Weights of a small transformer language model.
Size: 8 heads of 96 (2 for keys and values), 89M parameters.
Architecture: learned positions, biases, tied embeddings.
Each number is 500 + 40 x the weight over its row's rms, rounded and kept within 0 to 999. Layers, rows and columns count from 0. Numbers have three digits each. The size before them is the row's rms in percent of the matrix's.

# layer 5 MLP down (transposed), 3072x768, rms 0.0356, rows 193-229, columns 192-383
091:464477477485517491548493503520539509467487515471521465435501463478566448473518537560517512483506436487525513517508498498507538495577527530448597573487475522482399474485485617471475505496491521570511506541493524492567571403505504501423474439500515527538469556522520508485534499541526474478500448452509488496482505564456479561445514543508499534445489527456467526433553467426534489505511465504455519457473532518451541491492501571512525551546430536505475508531517495509569534503420466534529463549543389503470454457482491491637499479545460534526516566529544486489462495474486499506
115:431440553460541505506436549487490527531471532409486478563443501536398493518569525450573505513492559494516440503554411476510540497553544468455471498546499518478495505506514475532583529459409538549485479553495497466520455531469483532517470509465552558464461458470471510427482503510477468543551495495478523460464525479537552506447442518500561470523489460495483458515412485483548464466523500457516479432510505525489452497498427549575531513448497437511509532500506528470471596528473471559512497534547437484528543535512457528560507582591498445529542507517426493489477448519510491480
104:448477534440449501552504498421525475552465485496430471518486545534544543510581518494470449474510493528472495514432533559525480490521509471513531477475617479433439487537477525496476519527438479502451529506465504486461509516471509533530543461526495473512568506485440515474557502488539543533515496486536524515548586511498503549480517530534528553452506551499545409575483544493483424528557534484455509534532496497487487465539482538493500525516501468481494504523581552414491464505518487540453512543538474450487466562528541510533521499463501514505515515466487554509517447474509565497
124:509548529528545522511466511501566545586474508460441448472435469562503532485546469497543490454489548573565464462523519522511463487472575540481516529507480551408470440535454457460508490485429484481473508608528513491515445535463428500420456512432520472475534583481502500465552474486506459496472512576555445519443495458512506599442517462517417556505453555510515468455492534536460484439482536446489520558472524458513493505512547477489466487475498509562500518522481509549481590522507509529474442521495486504512559428543472506479514495523514497510488482487461536513487443537484499553
099:471522552446492472468526565545435480474508427525450496482534481441483577540489526563549469518470496483517507543430476538546559519479502472464543508473520480416398514541522499501524524499454482537499470482447446494506474532468591559500505467472541532520485507553554470512485432496553454518554492481485571450483560524527526501473491544503576519537446475480482544485515525530493503485522471519516448453574512447497536503477530578513481444453543481451466481459480408537491524548521436494530529586463417504520559495478496486580533471505452529527495558521520481471490536486537559489
101:533541504485460512562536478532478508425478531577501519513491500487511454545468549477494486505506505502466482559466514520476548471520497561564500470386440520502514514538463478458468446501504495541500516459463491489496446474571551473451482429462483495469510554526534492477594545505461520440478497457466493505512563545544526524530466474493476388519546476410501539445455539521538447503510463489475454589449496461541468532531513446496542420560517497546480528490508539583511437561510503506486540458511519504440475578497438453484470504435504483569504535509520422410520522582556487519
111:517490472579519506489469505500537477499551495499492499547481490451520429582415589513513537474497527535541483604485471419517545509528472435460563483486433456502555470530416534458424460503567482489469486561530513417456594444493469519560518569465524533471493492573455464488458459552473513513482489497564539542457480544580468456399434447509535429567423524540507456502513528504522591448432520443475506411496491488530475497541525473427579516467488554498486488533515522534507542497454473486542501501456517523420465478612554480481553550491505572520566480570489490460494481528536482538
115:478471499455531476508503509480488574504567501472551489533467495497491544494491584503521432501486515428446466509460518531565534415430356548473438456471502512547524531562464467489501517516363460611503461470477528501513497436504432479555480547523522479443541507472508494480496555465453544502521496487492518457499416483487557455483399477450493518535449517565528558482461421505522490447495466481473526502518560404455466557503477532546475467444545535459449472435509524530469429547602446484531457510452489468470474450461489410495498497483523482431472522499418604492526452475520447524
098:443416506500494449536452505529449474570536517460554489520505484357515474486461507506438525486497549485537542449511450626529468530454436587470468543446477360511389474425510547470539458501520483517499491475465474521536441474484554502451500455529428465510459509611485481517453542454590526465468462479496522459534434522464591513571553502542492495517485512518483507532457539455478492549464502457539465488501507520490462466503510449475417564467484465533479479482441547440487443532504505421487502642509449520487548534479525452607568560488468499425464516418492507477555548523506437553
095:523514473454535515452610485477544494485522512438530407538477498501471552453490518524491423527511527426519498413525478494413516498446525477454447468514601527494524535542528487504512483469539480520529447462521454533534464603465516494535487484498439494514522524514476531494514451481537508527495484452512512490449445473533455572502489521478466543536478554524461510521460538479466522531486474494498482474507489448504474585487503495432452518424546501520455543451548446523457509525545560442563508534516488481581522511483535481521456449512456474532540480504491481447446455511513413525
091:519501479575393473505509566439514479512471529520533447519496501453468530506438554423526584523546461435567430518482425620537435495515492512528480451543449516443533475533516487534531495481512475496537494509494550614467463479518575558432537504572468496492440451499526474553457478493464458423390546537447521542560479442555513529472493475491488447444518519441491511522496535478532512553545511500446531516580464458494509509503511439474453507500455490486528541465518521505442453576581542515428444524474516418491546382525460521494515516492518536517485507448426527539482456467539530615
110:588544460612470516447583548507546484450568430460532580468508519532502536514517428471476492541479477513439518477415465527508516399499527458464465466517485455528441453506527465610470586520567451436465469559542513536477548479515503491569498499550546469517380536548476496506456528421446519530543514438547508531556507436526534540512478468501503514495471481578531484611497445503519496488497540510440484485517605462495509579522500526499498524526483479550518480568462467553503520530492484594499479525531481547466506458454498491614527444526480461479515578491529453521469507480506462556
089:470465513576529470470506515508505410474500499478439487493440576462450498481487466513513535527523479522564497492583460520501450536485506516490461499567505482498585551547597476517572523532488467513467462491468533513524519558471474477438534511479492515535511486454528470458501487598520501516501384493466483540523486427546530523517517514477455425493545479504451444472528483518482509528443483539499522521506516504459483550524514538478462525495493484515500519541483528509544560511500449535488441469486464474499505454498435495386464541483491509463476493523524508510452481435436465545
097:538460488573500518508528446447415486528452474434585474539471445498512547463483529532547472510418473476504515463456538532466574525484477477542451421541471583546513566445524529483532511523505611468502498474524516498495539502513562518500564512445518472501501491387448509427494554495510457519432495472520569436468502514539438558503482508512527529503503545511425498476477470567557473483453482519513464575516576483439369544485439545491507493518505499528551517527462477511491482498527423514441486569529553420490483434541466563511514607486506501547503451555524499529474503516473506490
096:459482477490589561499564492469491489534513454482504539543452530526501523514539507517515537574513491427512553503483471511501452527542510522453488487536509403469517407519428461455520487578420519571530542496550553550538515474436515520426489411532576543502507552488562483483472538545547570480485506565398446500476469503497500499504480529552478535475421490459494453514522524514569459526419516494493499485506499442484596502559447470536420489466442521437582514538518454547513456528486489538530526558551488485534492512474536503524532537421518476436468485490521542532512445458461429533
094:478513445551505524523436542474477454436415448445538477519506547536515473556521444477519541468478473538518444536509447469474481513495519476629516517481484458547492512501557519507427524455470541437445504498474511488560554507488455532447523423474499502566443441476462477577515541560512457508565533469506416580461503487514521533426515535509517386469478518559502470532414542490507457512515501532509477483424594500580541577507453459551466499478472495478458481503550549496415452543490461441422502552522468523519514495456404513504497519497494459464508496585419600534524491466505474517
103:560469472511570553487439527419587529427565547525491479464475528442564503507453432429535497525521504534510539496494494501482530510517504474485528459546509411523535486536505570443585569519511492489515449513447473494436576514457521505520507547584485449473555534506447526515544474530501541506416475442492469535456439463448520473471467467514539465442487567488489499473500567527486423460511483499536389490593520489538502581581442545515524547520490485471493485470437489500503567492499570469520504452524470502432537434445462482471499522488518440469444484528481499548556479521523558516
108:460531509574556433460478511536423532485481474558449487456550526492512520446553424464495493552475483500574534474478566543507518487525494510492427555524511542470417508539470473591445495497546584491497594482504429508464491585513453494531506496453536521544465468495507436456520558511518479532454482485574501551520485573483487490525469504527458498462438540498469527493473590508436532507458515489508534525447508509513538499527510482520493522441438502548459546516519489475501499494441527529498451497568491544439510471498425563647546499509589454416504501595503499507460533498483542424
097:502396522487472546477517505548534473529538490483561502472534541417490435465486485483483521509516482473524585512508550483427503472487390466521607471460462482527505498484528537551503537440495495528525568499511538534493549439552537499540505443476478486506557523543451484492499519564504469429463486499474494440476483485412485531444561491472482467545530493553457453517518502517453478500489536494492448512474428450457541496501465557476464428519547541417522450508454473547482538524534438565484489467600503518576454496472538497508495507468502505508501513448535438458503515514516517474
080:565486504486528524489480467623521569479479456508540527513451470401497549457486491579586499459434579487503558511479493533522489524547489495471471495459507528499446418530502478524529527483507553517490475480466454485509529449549469531525440534516488556555458473470537501491435491515419491513452486500465532467494532510547468472517525541607475531443545477543514444539546430535515497566443513450500484566542565515581485429480511489429503513478512408474478502517449485474514492464520472442528466480472525477455513529549533556623535521542431480504574456477556378476470470454461451589
092:530552557508453552528428527488517517535519514456544531518514487521488476525474546579564450501468550496524469468489519541504443505543560425482499503503435575442398548535498479475515475583401504444540486522577499520475523525425510533461495506502453505590430513508518451507580484476467507482564480504541328478473459518442537440500539523474501550473505455518511495405476507558520449517507482552482490472495465475501529525416489509561492478549520540477477558487497447513497545472465489496484477474474510509474535540480546470692477558514441516519546520472497446529516431462434511513
093:425509451417499496451516488542535452505491548476561432520473526488456543549527529514506477503489528451466487552530446469487525467496521538498527546423465501437400489459477547496520465551566534543468520488523505568462522510540500487527507434513539460445463478486452453514559465516506486531498523507559521574450477477422515489537491502495507535488509501535532506557514573496484405454482485555479495513468501570494525470620543511490576470555564484498478452479401508513507520471548478452482492536449486493530504533520522480616537460567442487521532509505501510459558531466484543466
107:472496511512449461481434508466513493460493511493621467464513480496510489510518522516561559539503567571544490471478509472595509531605494473561497496537435490573572469532528535503473470476409474529448537557499547572472491517524515512479571515633501469476419415439541506451443503463492472549458471443511478555482549436503502437494499529488552477491462523493533497485498515418483529529538505482478554482514505498432466562565512494538571455483493494503534501478499474465476545469506457541454426484503429534465519495520429519398544542530549464515472545499453526501543507486553454570
098:551498525447429441437556466491499413501507502518506457494483446510484428518544408484486461483474474555470530484560551500489511526481419446561457577453562480503566486510502484518464436523494470496615460472430521496519469454490560449477467470481485507462509473510523497440461493457520484505495499441581501484478536511512543492441520454552506459524554494496562448502531537503503509520422517498521388509497456517531483513483503489529518438498492504437586534478512449494483477400613563551478472454392456498554476527495520393433499462520546527508471529492535456523465481533406564482
095:517404526449564487532462487521524506537454497566527533505543505519527526496496516436603565408485486485408520536540496490500411518506519506531563564467531353464440514503515480409483477474497528525509552449513504467551417492497454507469503515501437504491537512548509561600523503468473537510558478521513499560462488539483529514562512472533449534533510526486511550506485474475502565500474513468578552434459508484539484535482450501456523518530430466502505471491489559544568489427464549525502510475497504478516486505497448505551441548502510510511486496456505516555498484488442543449
092:479521452476429501505548469476515549471475536467510487503553530503471536450446494558526498468412551495502460417496496504499493543472445514496441508554535514477465502496486480589460481424532511413419458495540465427417475475467544507467553484464494553490579498537496544470497464526537483463493538440484493465444490529453486499497514486500429459527505523480507550437498476510417470484459520498532481475462517478518437507573512520491462470568560450462582501514437508486484554593529514516520511524537551480462509575474551509490488553566468490593571500492493487520509546522478452449
110:471498568550453493475504503528499515520465500514533534520578482498495453394513404473532559540504510527502472518544480495484463494495435505530476507508430431550452534470477509514503521554542402466452460421567518516532516436560540414451527524480478542440517466554581510493476560390494507535611507519527470478489531522490465513472514475483463545501543473495542494486486523422413499542541500494478578436498441543513437474450493489450454500552453527538539551552537557537541516474444500531505511464497526580485489484557520524524556430404481587510518511538571475478544481479474545463
103:527460462559486542509518530436466382495499514569464518558513486462531477487467496553539503525492489529521489624473566521534431536497533482409497517498513543427516519562508575528497487448501553454539531469544480509570563525553463497426521576506523480471508540513517447560521564510566445422504526562427503487537489480475482501472471466521488461526510542545464518485494496528553520490536493561427489551570509521431526502472486478525503448558441556552528479532452531524523524501473471487532451491440463540418541512465435488506526499409468563513529503500542501531469425437491541505
109:522499478556483524431502466481518525572480540541501562513575487462517475524467481579498434533490528504553502531467507487445505516475474510522447533465540457495496420468519506498451531477542491478474475512530530446412573522549500586550432466503526467431551490555479544517516465465452493465542480557495523497531520513506487522490433527449525500517482557486513471421536488499514472469438413465462420485508437481443473552482494489516473466576505469493495504488555550456526471539507484489538518527484600477532453527637536502477563495591515502456492459474510452523483465493501487479
095:532541560480457527469518510534486502518556476521499513500451460474462493527531516591537519517451526468463547507493443493506526498531481543455396436543519542545500501497502563444482392461578578528447457480491534522471539385482512478457491464467508532472468511532497465572492609468456478498463497479474509415478484508521483487555540423498542501501442555517534500484543529527508514592518547499514467587458544509562517520518488478491499498529529539534506465521479520538445523487520438492468474498517518528506556471476489543502588484508557509539509436526489479506540573440491482406
106:519483436495492458549439554491536530437489507548451466537475447468503522535539499468500514529537492451456522543507550469521511507429458560474475495540506496572505508527511477471508563475480552549495548473527482493496548492473479510578503487483432444498449488478508532543434573502444462594501539551446535410472424484531525483567489474527505506513491465583478418462558502521523491481493548473499454470511591537501530488494487554485472575496511506521507485513511557523497519488569452523554481510493471475487520505513486476474571601482476502484540480533495509428535471410522539550
113:523467533562435450569446475485467608549566449538425478526499487511472442472413556422442451431434471503546501477518437558515546526506502500442470514535466533454519483448459474481464482557515500481545509534514549550441524471516498428546491508512532597535475470562541488492551478491506527455429495496485552555459521554450536505446523498535492405472450500462516499498499549512432488490530512454506521513495496462463436527498459575471504451529467496428531506505579539502565464564531508572444517530462537410528475471544493589454502487415460538535465457499450490492560526531555479498
107:486493480497454553539477540535511391430461559547579472542527493488481569595502474523511445558550516503470529527471545505477468529487471528620506497461565402517457505472481525514505451426479571474414515515548525533472484513506462536473528539508533475547496525543512529539495508494488489484521392441529563485560456471492500525501545492571558475465501496532506531552483477542519478478492492506570511484605489534477542450464468518531564464522509505532537535483480514467490541481494581586453497494518511453513489475573461451536565518497493557493562521486542527507482486498530542571
089:490482540505428516542506550479504487477467528449486542507527442525456557570546456492421460503500483452528494510527550448506537504592472458518436539467521489532455506451525472497530497501607524494502539506482482476522521494536471521455573425484483437480531530492471469433470490518482550480555496458520512489473520429523484493543451546492414473419507438428511570525536509567538448463444522428468436562479513526405529539465497490471487518540518578487462491540474507559527449484480509528526523470486481434470527538491446564510533447413485495473516462584537485541482503471531533512
111:553421432539439497581474506471525423571514525482518497518523479506520521491473506516569561438514536486479448483504518551512486585460529498472537470522489387487446516506507483477476520485513498457443518480458541467425453460490507530472451524489467591445501491505554477478437495516504488565543501525503470522613511507446539499460456508466557499517527487483556467488536498550525498461437544523519544457450627468515504539403545516486520514546480491467512476533496463473523470485532544530550511488507393509489505490486475564552482575496500503552509461532515430487450441528474528444
083:488502509546519487452503575542534545508433442461463540557448451570469539481539536510492537530466526562476489494485486510462483555535376485452515525555431504493459475508501455547479518586438431508472428504505503473535562527450487498531464481525512501429485510498450454485462549478501478534471530424519449509519576476590479534524513473525511517562508467494438450488481453575493490452494501479516482413419454467500516462486469575462579457499414455468483521564570456459510518468517442520502544488546503478412488547523516492536509496464497454430433527480514467406494477510545450486
113:527505557495470509463409484532435494498469495395493518442542462521502457474482536558547486447465439449506465455505505501567498542553449537464476515495415514474565576541496467536464415469456525530549523489501501474495493496488500509514517569528465513474513529557468514451525442525481494502480547505490553514456561507581505508513536572496519498458556518463450583543473483494440516476466569511489449520552476527518501473507472474513527454569478469533577485620549582482553593584478504558545420439425493494453490520497502453398535521509502499439498471466498504558499485373444522461
# layer 5 MLP up, 3072x768, rms 0.0356, rows 194-229, columns 192-383
115:511538443448537544486531478499474452475478532444493558506508523525473559506488482499481450543465486487578556438483474546479536475512515483481572473516423567451550533545456504507547531523485517550555496466482522478485442482496468504463505535596491511552437502398578462497444482530444520469499504494479507564564552506496554482446558528518571522482472516465484534502469591533471460534518435468469504520479493551498491489499495542526494436563490505493481497440466484498552527439544426525519529558466491541468506574564521549503452518394508485464503470535543464525558479540468527467
106:507506585415551482538484488481524542531605452426572463516464492545470491462502525532502562436458547475451555470474490537517514489452469507541533497523460574431529534513501605471522569506528543436490510556490442441428515589467489507496507511554549610490489495531556471574475552400481448474540545461494492499504532422510544488508500549430510516514488493548488461501526493517447458494503540528535452611539509519534503531580533549571516568497507537456503537524447455513465548535447523487460453547462474487564428552472516500497529474488494473489532499471510539455512590503448465525
122:520560536565468555532466548489538473490516493508541483541531576526476490460506491533547571499489562522502495524521486476527486460508543525493546491436501472448548494467498477486518501518525495504541527502557494556510499484481444431455513537528483574466453527447517461479490434457455466489503487492504451576504500489506442610490460494493446650459482504485517477579515510462437495540470547534484539491497518559538546502487534354477484418453570511546491527534444581550514573481437482506512454513459535523536438573508511449443433534551470484581474485530467532467537552544497542520
100:481487580521535511518515512502515577522512476442503529514478550530460501438500468517573477503469510519441440515548576526549488532562543446512515519543434512581538507448542526525542425536484500527504471414552438507519482432478464471483544530475440478505467488527500484494483491534472481519507543439502503463542511519495520531421421567467490477480533466513473494431502453523484487452548518442503522582481468460519505553432446504549504486498452400567507494442543597534521486448449538496457500491501511501535576498581427448468497517439498447520524483554511528512445528526456505519
106:531533498531554488504478594535524463531518493516538482546520499454490562583512530502507504447443521516472485518419533480486502498447501541579481465513544514469538539490466493491536456470441457505499487566520480439558464565428477445557476480470541489429441451482477480525476532482416492540573469470460547499481496577465519472490476512445511541434515444529424501448538435541467426515553540558456505504544545486537551567478477481562472460499493446575571510493435504542495555497469561452474469545477481522434515496461436444504491539559483548500415473495564520508523515556499557493
102:457497470493493518482535524523546447553551502457508447521494517537512484492456496529403490482492524546561485495525442526467535498507547456484529416493523516476486492461487488454474555503532501481451522530494496462446488528507517464540445512466523465552486444424571502485476481466488466533500406488473389470514470516489520467528502545388498526509451477502526515574557446562478478547520530510423512523503539482445488523480477451541498508488516537530546514522483479486484543526450426469557510494522479543513493499551538521523529490488574497559551531558459467514507511502461481563
103:462487467545522448506496525503483512426469543440620430517425392437500528458587482485571496496511570478484430456436476605525453526527413522525580477501487573457517550482475449475502501443549441521500499506491499551502494527422448470480510500549488470553467466413431490468540465465447498526532463533500584470464532454482503473406504517503609510483464546490515466485555613458445522552503557469483535523479484534492404456518554493485515489468501563525470513493501524495491508481515499507520554551490531529489456539522527487457418539460473491514499524512571473511483464587518476453
102:489619407555510456419486470517562543539510603469478552464513495457523521547445423485575536529503557418509453493547540566506449457468456479525533482513481449492478511539503468496516523564513523528503576478466527501470512529427474471532534520486510503484529511450432541563469525486526443553542499603459517450479495515517496500545430448459547524557544516484523513515504529521457442478478479493490492471556472467499445442486483458493501493517524479452517534508517523500542519481540513461561533526528478496552532531510484478448568485515503492431527447464513499476523478530421480462
098:467521475539565481525550517505501462479506556417494503487512466487437498506571546466456484456525483507529490510469504536453545478483469494542495578499467600505508568475511425471475504545528478486500506513504551512505445544470402536532523436473508643508505460519426504456477482535512544507519496514465461514448476465433601564512535505509447555476509547532473548459490515501485513537437558415488474462502544490544456482488485456479465506557508526546494473538552494597548441444527383496508540527453578488516526476529461520514426527458574515496460476522503552475517547566450438501
093:535466415500549534503471504459555497486493441491492482534418486532535510475544482491516443486500562433539492480519535475479543525437497437483465477476483572588491597435460483454534483492447491521486536494497425380515513539482473431478485500391545458468516500493496505516474447450546545537469438459532508480509506496421543441461486461495457534536530471516555488493508502531430546501456509498470470546560523525506466519479548527565514542556530546526482418429487561568469522445438456527542552488419426489505517538553496528487488438540540430500590535539528533502515482447454462438
105:536526446458552494494474467517479541499511402457552509566486523463485495408499483580483488453535532462502560467491501491558519485514558487499485460471500567491488579526535499471520547568504489496451555478429495459518500536510499534512515490521500490467496504382476528453464520508540532517492454483535468597568515501474491517570529491469527487468558455465507526556416485565475452472498443534508469487514479526545557473469482488479494448517574461547464470511433482472520582441419572482497487499457498444523489510558438487524423515489524465572543545486431429499465583480482484510
085:517507478474581483509487515496487473463491482545486523455475485556493501559509557501499505478483470494629494503420458488467511499462379504465529486509531571491524515542447517551497509523520504481553522469583489531457458557488462446484458503527465516494497488484530508452491471410462448457498538496505532591473483443474539519514489501521589486554481472456518608503443526480510577504552477531488539486471552580453590531500597500456489512464583592393450523467431507500548518484533443475543479529458526451490477552467417502500471484477547468543446638481446533483520477478518523462
094:536524533491517563580498504483521531487564535511480487459472478539519483557522544532589485575578483521456459519472438497436575499476435492437469498469508461523518547557517462502448566514469578527470477559556478511517530456429460553559521476509499530524501487499501524547575507499466444517537459549485493535594549497494482564528457483516401524562496488528540511598549499584459497491497501447457506506494506491487514505536486459445465467527520496495442534431493528500484477498458459489497527499395485515450468498499483516544480433533534516503485517520521536566505519501498506476
094:473467471539536464551512402589465524405458586481493422545515531507547484501476504480533471469496542447518523563480496532479537482459431507460492511427479468540510509558515535584534500547441492505509478411544533493510492518411516459529475468502543488622563531472480579497478549511519503486490498523497439534583465466543453530511533460482492520501456535547502491529466494519548506508530568487509528563465462486525514534538514473525588529553459521505540490516465559537505522502483553450490456475427523543487486442568562519525464490512490607498490500489538549482523502499511468492
099:465538495543496517498484461576348498480498537460530462511491512509486421464455510496509460508471473505503512505485533570510479463569514460484494529501534504524558552528578447519509491509554490510572540507460545474520509447566559415473480572497576529450515543502545439550545505545493496514504477516507552484532529493455549532542513504517472479517511551496452522529580523520502484424482489517467534495481535543566472488467529418494487513520500464490559499549543474463557485398459502449531456522495516534543460491549496494447423585522462521592572563447433467464564454532480482440
100:493476459496517541463439575488529477460522504524478471480548527506502481480460526475517492462534494486509530493543577540495516511528427481578543541460486483479484465454509574441589445504508497493517504459502560461467441488490423463518541537578506527482565554501479600599432390546471527536518465475452490482476556489402507485486487520509495538482526475485482476481528506496483496429472511461504486455635472452542473567532501430489420498522493535500534507495497546499513542471434582457532457455452514505480437481437494494501501492494579452460435435395511489502544501445511513433
104:523535464542512567502519554496479452506548453549535426425569497511505537509458489555549500495491465513476517524519465454516481493482506516502494421544471509463532479539508536429504482552526524573416486483469514445511636479459421491493511476539528509519467467438461469548526505520456484487547523478450526447488595487597477509493510479482461460468483473522585429522547456533475431568539490484422540541447505495504509471477543455543476565536541501402483530470504480523502452445461511538543530531507460492466492571462532536506453533475497465467511530558480498424523539533464476558
102:440495513479568477441555504462526520506553427452492496557493597586461529491490540513529500508511444511605520501500476538514537474506486463478463506518518575498529521467482439538530496524456588480484482500522496511453476512566542522526502491467527482484426540463476590441414535471449548528562515536475479539518502516447503463601537516400505495498488448501567529523584488565507508503538464467446479487470518455550493543522538432435444493535505482461460477565493479452475488445509409493488565492492544527492529527499433481516459448502462564536524503498500493483506524458512493454
086:460501440469499447493463562393442440485563467452510512490549548458444458430523514496551489488491475538457456450487495520498463454510532484533519470420458484522547561524476480492513502463480453553469538437489468468464489446470548449441479487517552464530536513540492472452491512549582533458454532451578458488495497527429517527463460442524514548571462498462546514464464491540553575535500469548524566486529417520534603555581565505537443481480505575463537554499535556501530486501505496539489526515526425549472488468581523421499485522513499457518474521502499526526574525492471517448
095:460565499480516500483619473492469487488488520441533478470473512524500533513523525484557466577524484484449513456554513501488540496477544468423452479537494489496447522491433500449518435494521426510458498498398457528525485482521538512502498612546498546538563499483500483476505445504466507463472457613495535524430465493517457556419505543533488482459567499471461590489480497496479479420599502489505456507562519436506495582506495504464514461470501560542468479469501500450484506489503548510506462525500416498523592514558513575555513408529584463508506498509531541462472547531437437511
101:456514514601510504492504427537425436539455442482494470507517506496524434507524490549503463424513456556486489459513484499469491427498462502439494460502453474473561542476524489417502467427484524477535509435494464483533401499498528491471493555545522547451483491494532523466455523602491470545504540516432383499491527506441539493516438484468506532539428513504532572492536470437512491502558501587543616464491449520482516423512547497463459506525463476551490418458466472470539511472549541523548483396413504512566410495457456528461493499516583546519510540459475535502544567543485436538
100:438477492516545500558490510522549416430474562495581591455482487428456503453520506468531442534397437435557464501485422564524488521432514543535541518558538505561533496511478508503559490473527460545576471577503581481479444495517445523454461465486481511486527542538478535481491450517480494568535500546514500561435552516545487531498494470508516521430498554474489488499505426525558444498479570556470546594443473522513464537548585501462475444516502519508490494510520474584494501424508523444479560446472501497485499453487487507480491530517464513463442427539499600445573467486559519510
101:588525524500502510477504450545509545464517482475545497513562587493444552538480474493470513472481510456544412478517447497441465458529477497496496464489513501554450500460517456498511560512518521453500474524410515483418494517480508508545462477557559498423576518515411520523445543560491501476572479490424457473543449582531515542530459477456512463456470473474530601545568531513537475415465550479475489513588473471518541555469505494440425484493491401516522494584523576479492484505557488552544487595502507427564516456521529504547460475527528559422444584500544536471526502523537504526
097:420510570560479564525476479456528486466497497546500460427507515507478552529466464527512482501481456471505459471443495511487522533463531509522480518558472492591536446495510480475520488496540576523475531510532519528514507558477500489529494577463591472500528556466525534488432471616492522473531543565443524449469502551440523512481442524473522514516494534459468548544493578502536530538485534447458556514489475498443533524549555491549510508504637470540477511511461501506551509522471467504506538440516481552491531516487449488510469483485527486451471589515571518474547556517556475555
086:447468466509453579493531537516463506540520487490435528541525481498532453515467461470484462523435445555465558495523479476480503579494389478486525455479528527510541476517553580471503472539620556525493551501472488537517527495569541532482537447485477532451519472514550523449494532455376571457480506509515414455477461558496552507407485541456466548475471551484541533446534524430493441537484499498475531555418509510520529566507531468618517469538553501469462463520428510545531469528531441567433477401533526524519498483458449505539432564496498462500466541493473479586550581522511541443
109:466538499504485497522506384496479504531531480536519513457463498449481469461533536525544534511562529504492528496446494539516523565518437522488523446547497488515489465534442538443532532545515496486468520462437477525485470560472538486449507558491459481486478463492557535557470530484496562530512494543502536530536549548515544486503489505470492530587555511462533449498516528519451426475444566519500509500413532457508491480530473511475448415468517517462553461492438517492504445527497519479486566426494452435470494531525479546488447553486521489482414588554450598532533479511481482437
101:517563527582521449532532546552420491527487465509491521513499551471476445477496484564555487474433447472488498422510513499509562476499519522516536527424516445518492512450460558469473551492604518427472519572486571529524566542535483474535494468620502545538493463491568439525548514534465513534521489500528455532498506517539513576502495469531449525499482467479489549476492514500543519411505618508521531578484495537493492491471532448504451469508544435482485506498551585460526481479501596489463490548463554573483552477560460467476490485485474457524432520567498456453487515488509564493
100:474491500512482550463470463432552389473462474503542542465506535527461529583463505521514452485501548574483506495430397470434460547502483535452507526548516511503496469515519489555500465553484520476544541443506504508505447583489466523571517469507521458514487454420456517465474480554436406512514494562481513472427514528526469442526465523477478505512458479555406562525523566559498481538499495537496472444490475489475441509427541491518468492510578506455553503514498476456503523508514448460488513456570497515560486565546499504455519522546500503498556512525481552462498510515489465476
093:485463442514544504483595555555421471446462509455413560462465539444494487511530534492556548496547471498509422469493490461493505494505509539574455510540545487533474488518515548536484480465529460504463488559554508454493546506508488526493507537589485524515487510513500516470574474544478516439507434505462440553506516503590522489519438529480549494431436453539478436517526508522485439444468499519490538428542510537563509486467519451575501472499501413444449502527564476461492466473436489546468527484514561476486464486514467485484442421535524432447571511423453583431455472567494456502
105:455523515514475535470468491464496447459528484566486457468419470517516525490497495524598526481523500435488445522493471507533500514459552545469518522473428542502484446497516488505514520519543570454585462468535470516521522504488471572472505527540525490592482522473448469497513437440515440487500551498514474550538548494502489535448403535458533516523583583452490388446531575495460424477536513464482479477504503467497450517516544508530434488421534532546550448465495459601510517538579511511519477541504495449487537480557510505519531473506524465474505511527498540429485523445464522467
105:544525506439503532558451494494433586428542526501492496516506569554468524566468498519445507474478515539526524460501476505495601522526505568432551464511472535466506541518410597526558551532469556470508561446553559472494460548470481484549540544483540500471468521505532528492455504559491502529477536505528481464465546504529505464498437496450470442442460495437486440505488476495478442487557503462524549537493467454476538514502567488516495460494423493464463487537569529544521522481476478558488498573549484577555494473490510537501486511444496560520543511522442468449615528496470476524
104:491551496532460511588555394501441506495492471552461565459525476518527539474460503458499466487498548539509510427494492490572516391535496512459552469489537508462485504506473537462482443606483427484468576401481488510558509483536508465502528548556508520438507587508509528489575496516475510489515472503443435433568512531544528498535442509469467499494509482533495456476533494474455531539511509534503499499437492538469541461544517453473441463509532501541406479564527516449535571525501501468569447547478526488498548420466523495502461429547501453485487529541453484451481509550512470451
095:495565470440546518553539520508489459461528542506498473469586531406432508514555493523566480464590425484501501533464486482498506443434515461594463502407512472472531520494411522484556544477532502468537487510572543457524491550515448561494530480521563472562523506491493524567440498512500468561510529496422474450492578438526495464499526463542489538536511457491462517553505476478513512513502413587536583489512419505534522463460503460572526438465423504501477464504536530587504547501522479524481491535425471519552478481564510471462492505504507518533521482445583483507501479485513516512
105:582583546478497503535454474531495526496518419493554468486495494546559542428510459478516535467500521509592478490498549616565483495481548396512611476466536477499515490500511474482533447490529531511461455421521470486487495523469523524564501487511435507477459497498474485453516452563464464515570475490528527542511521537456499519479475491484518486510441550452574506595505487486501450515471496516515542486437486460473498479488520501544460471484506447567533478538471524480489448508528492587491553488526572494508474468536548474429465411496494518519500547442467485495540468486490559581
095:527500506497484465502560463481487532484482524515484516496443431447472500478415530511512499515514568485477417516483524482498512423503504500486544452524479515537520539504478496438561468551534452519509569467518471544485492491551468521430473572443554488572450472476518511593533599414432466561501535515425511487469499490506458425441454476449464495480511426478457558515559533487490536493493448505471575424516514550525470493419480502445516552514543525456509544517508542530447433486474533503446502509526472561524429537499477443454479503442506555582512494565483573512489538541511480541
111:421462534485547543435580521551515489482468467495626492515475481507463427451521583489478465536497467502501496501444462499624496546487425504552517567423437526583528537414492455482468535532536486552476470475561498511497523461519443571547553514540527548531485485539448480493474449470481446487545565474464518518492482476461563496514450483506554482479497519516554455546476430487456511465497531532482482490472463524495515505487468487590483483506518489469539419407558501502516534484502457518570501482476474481482563538488456548503506511423534513462449467534530444434543525449496474457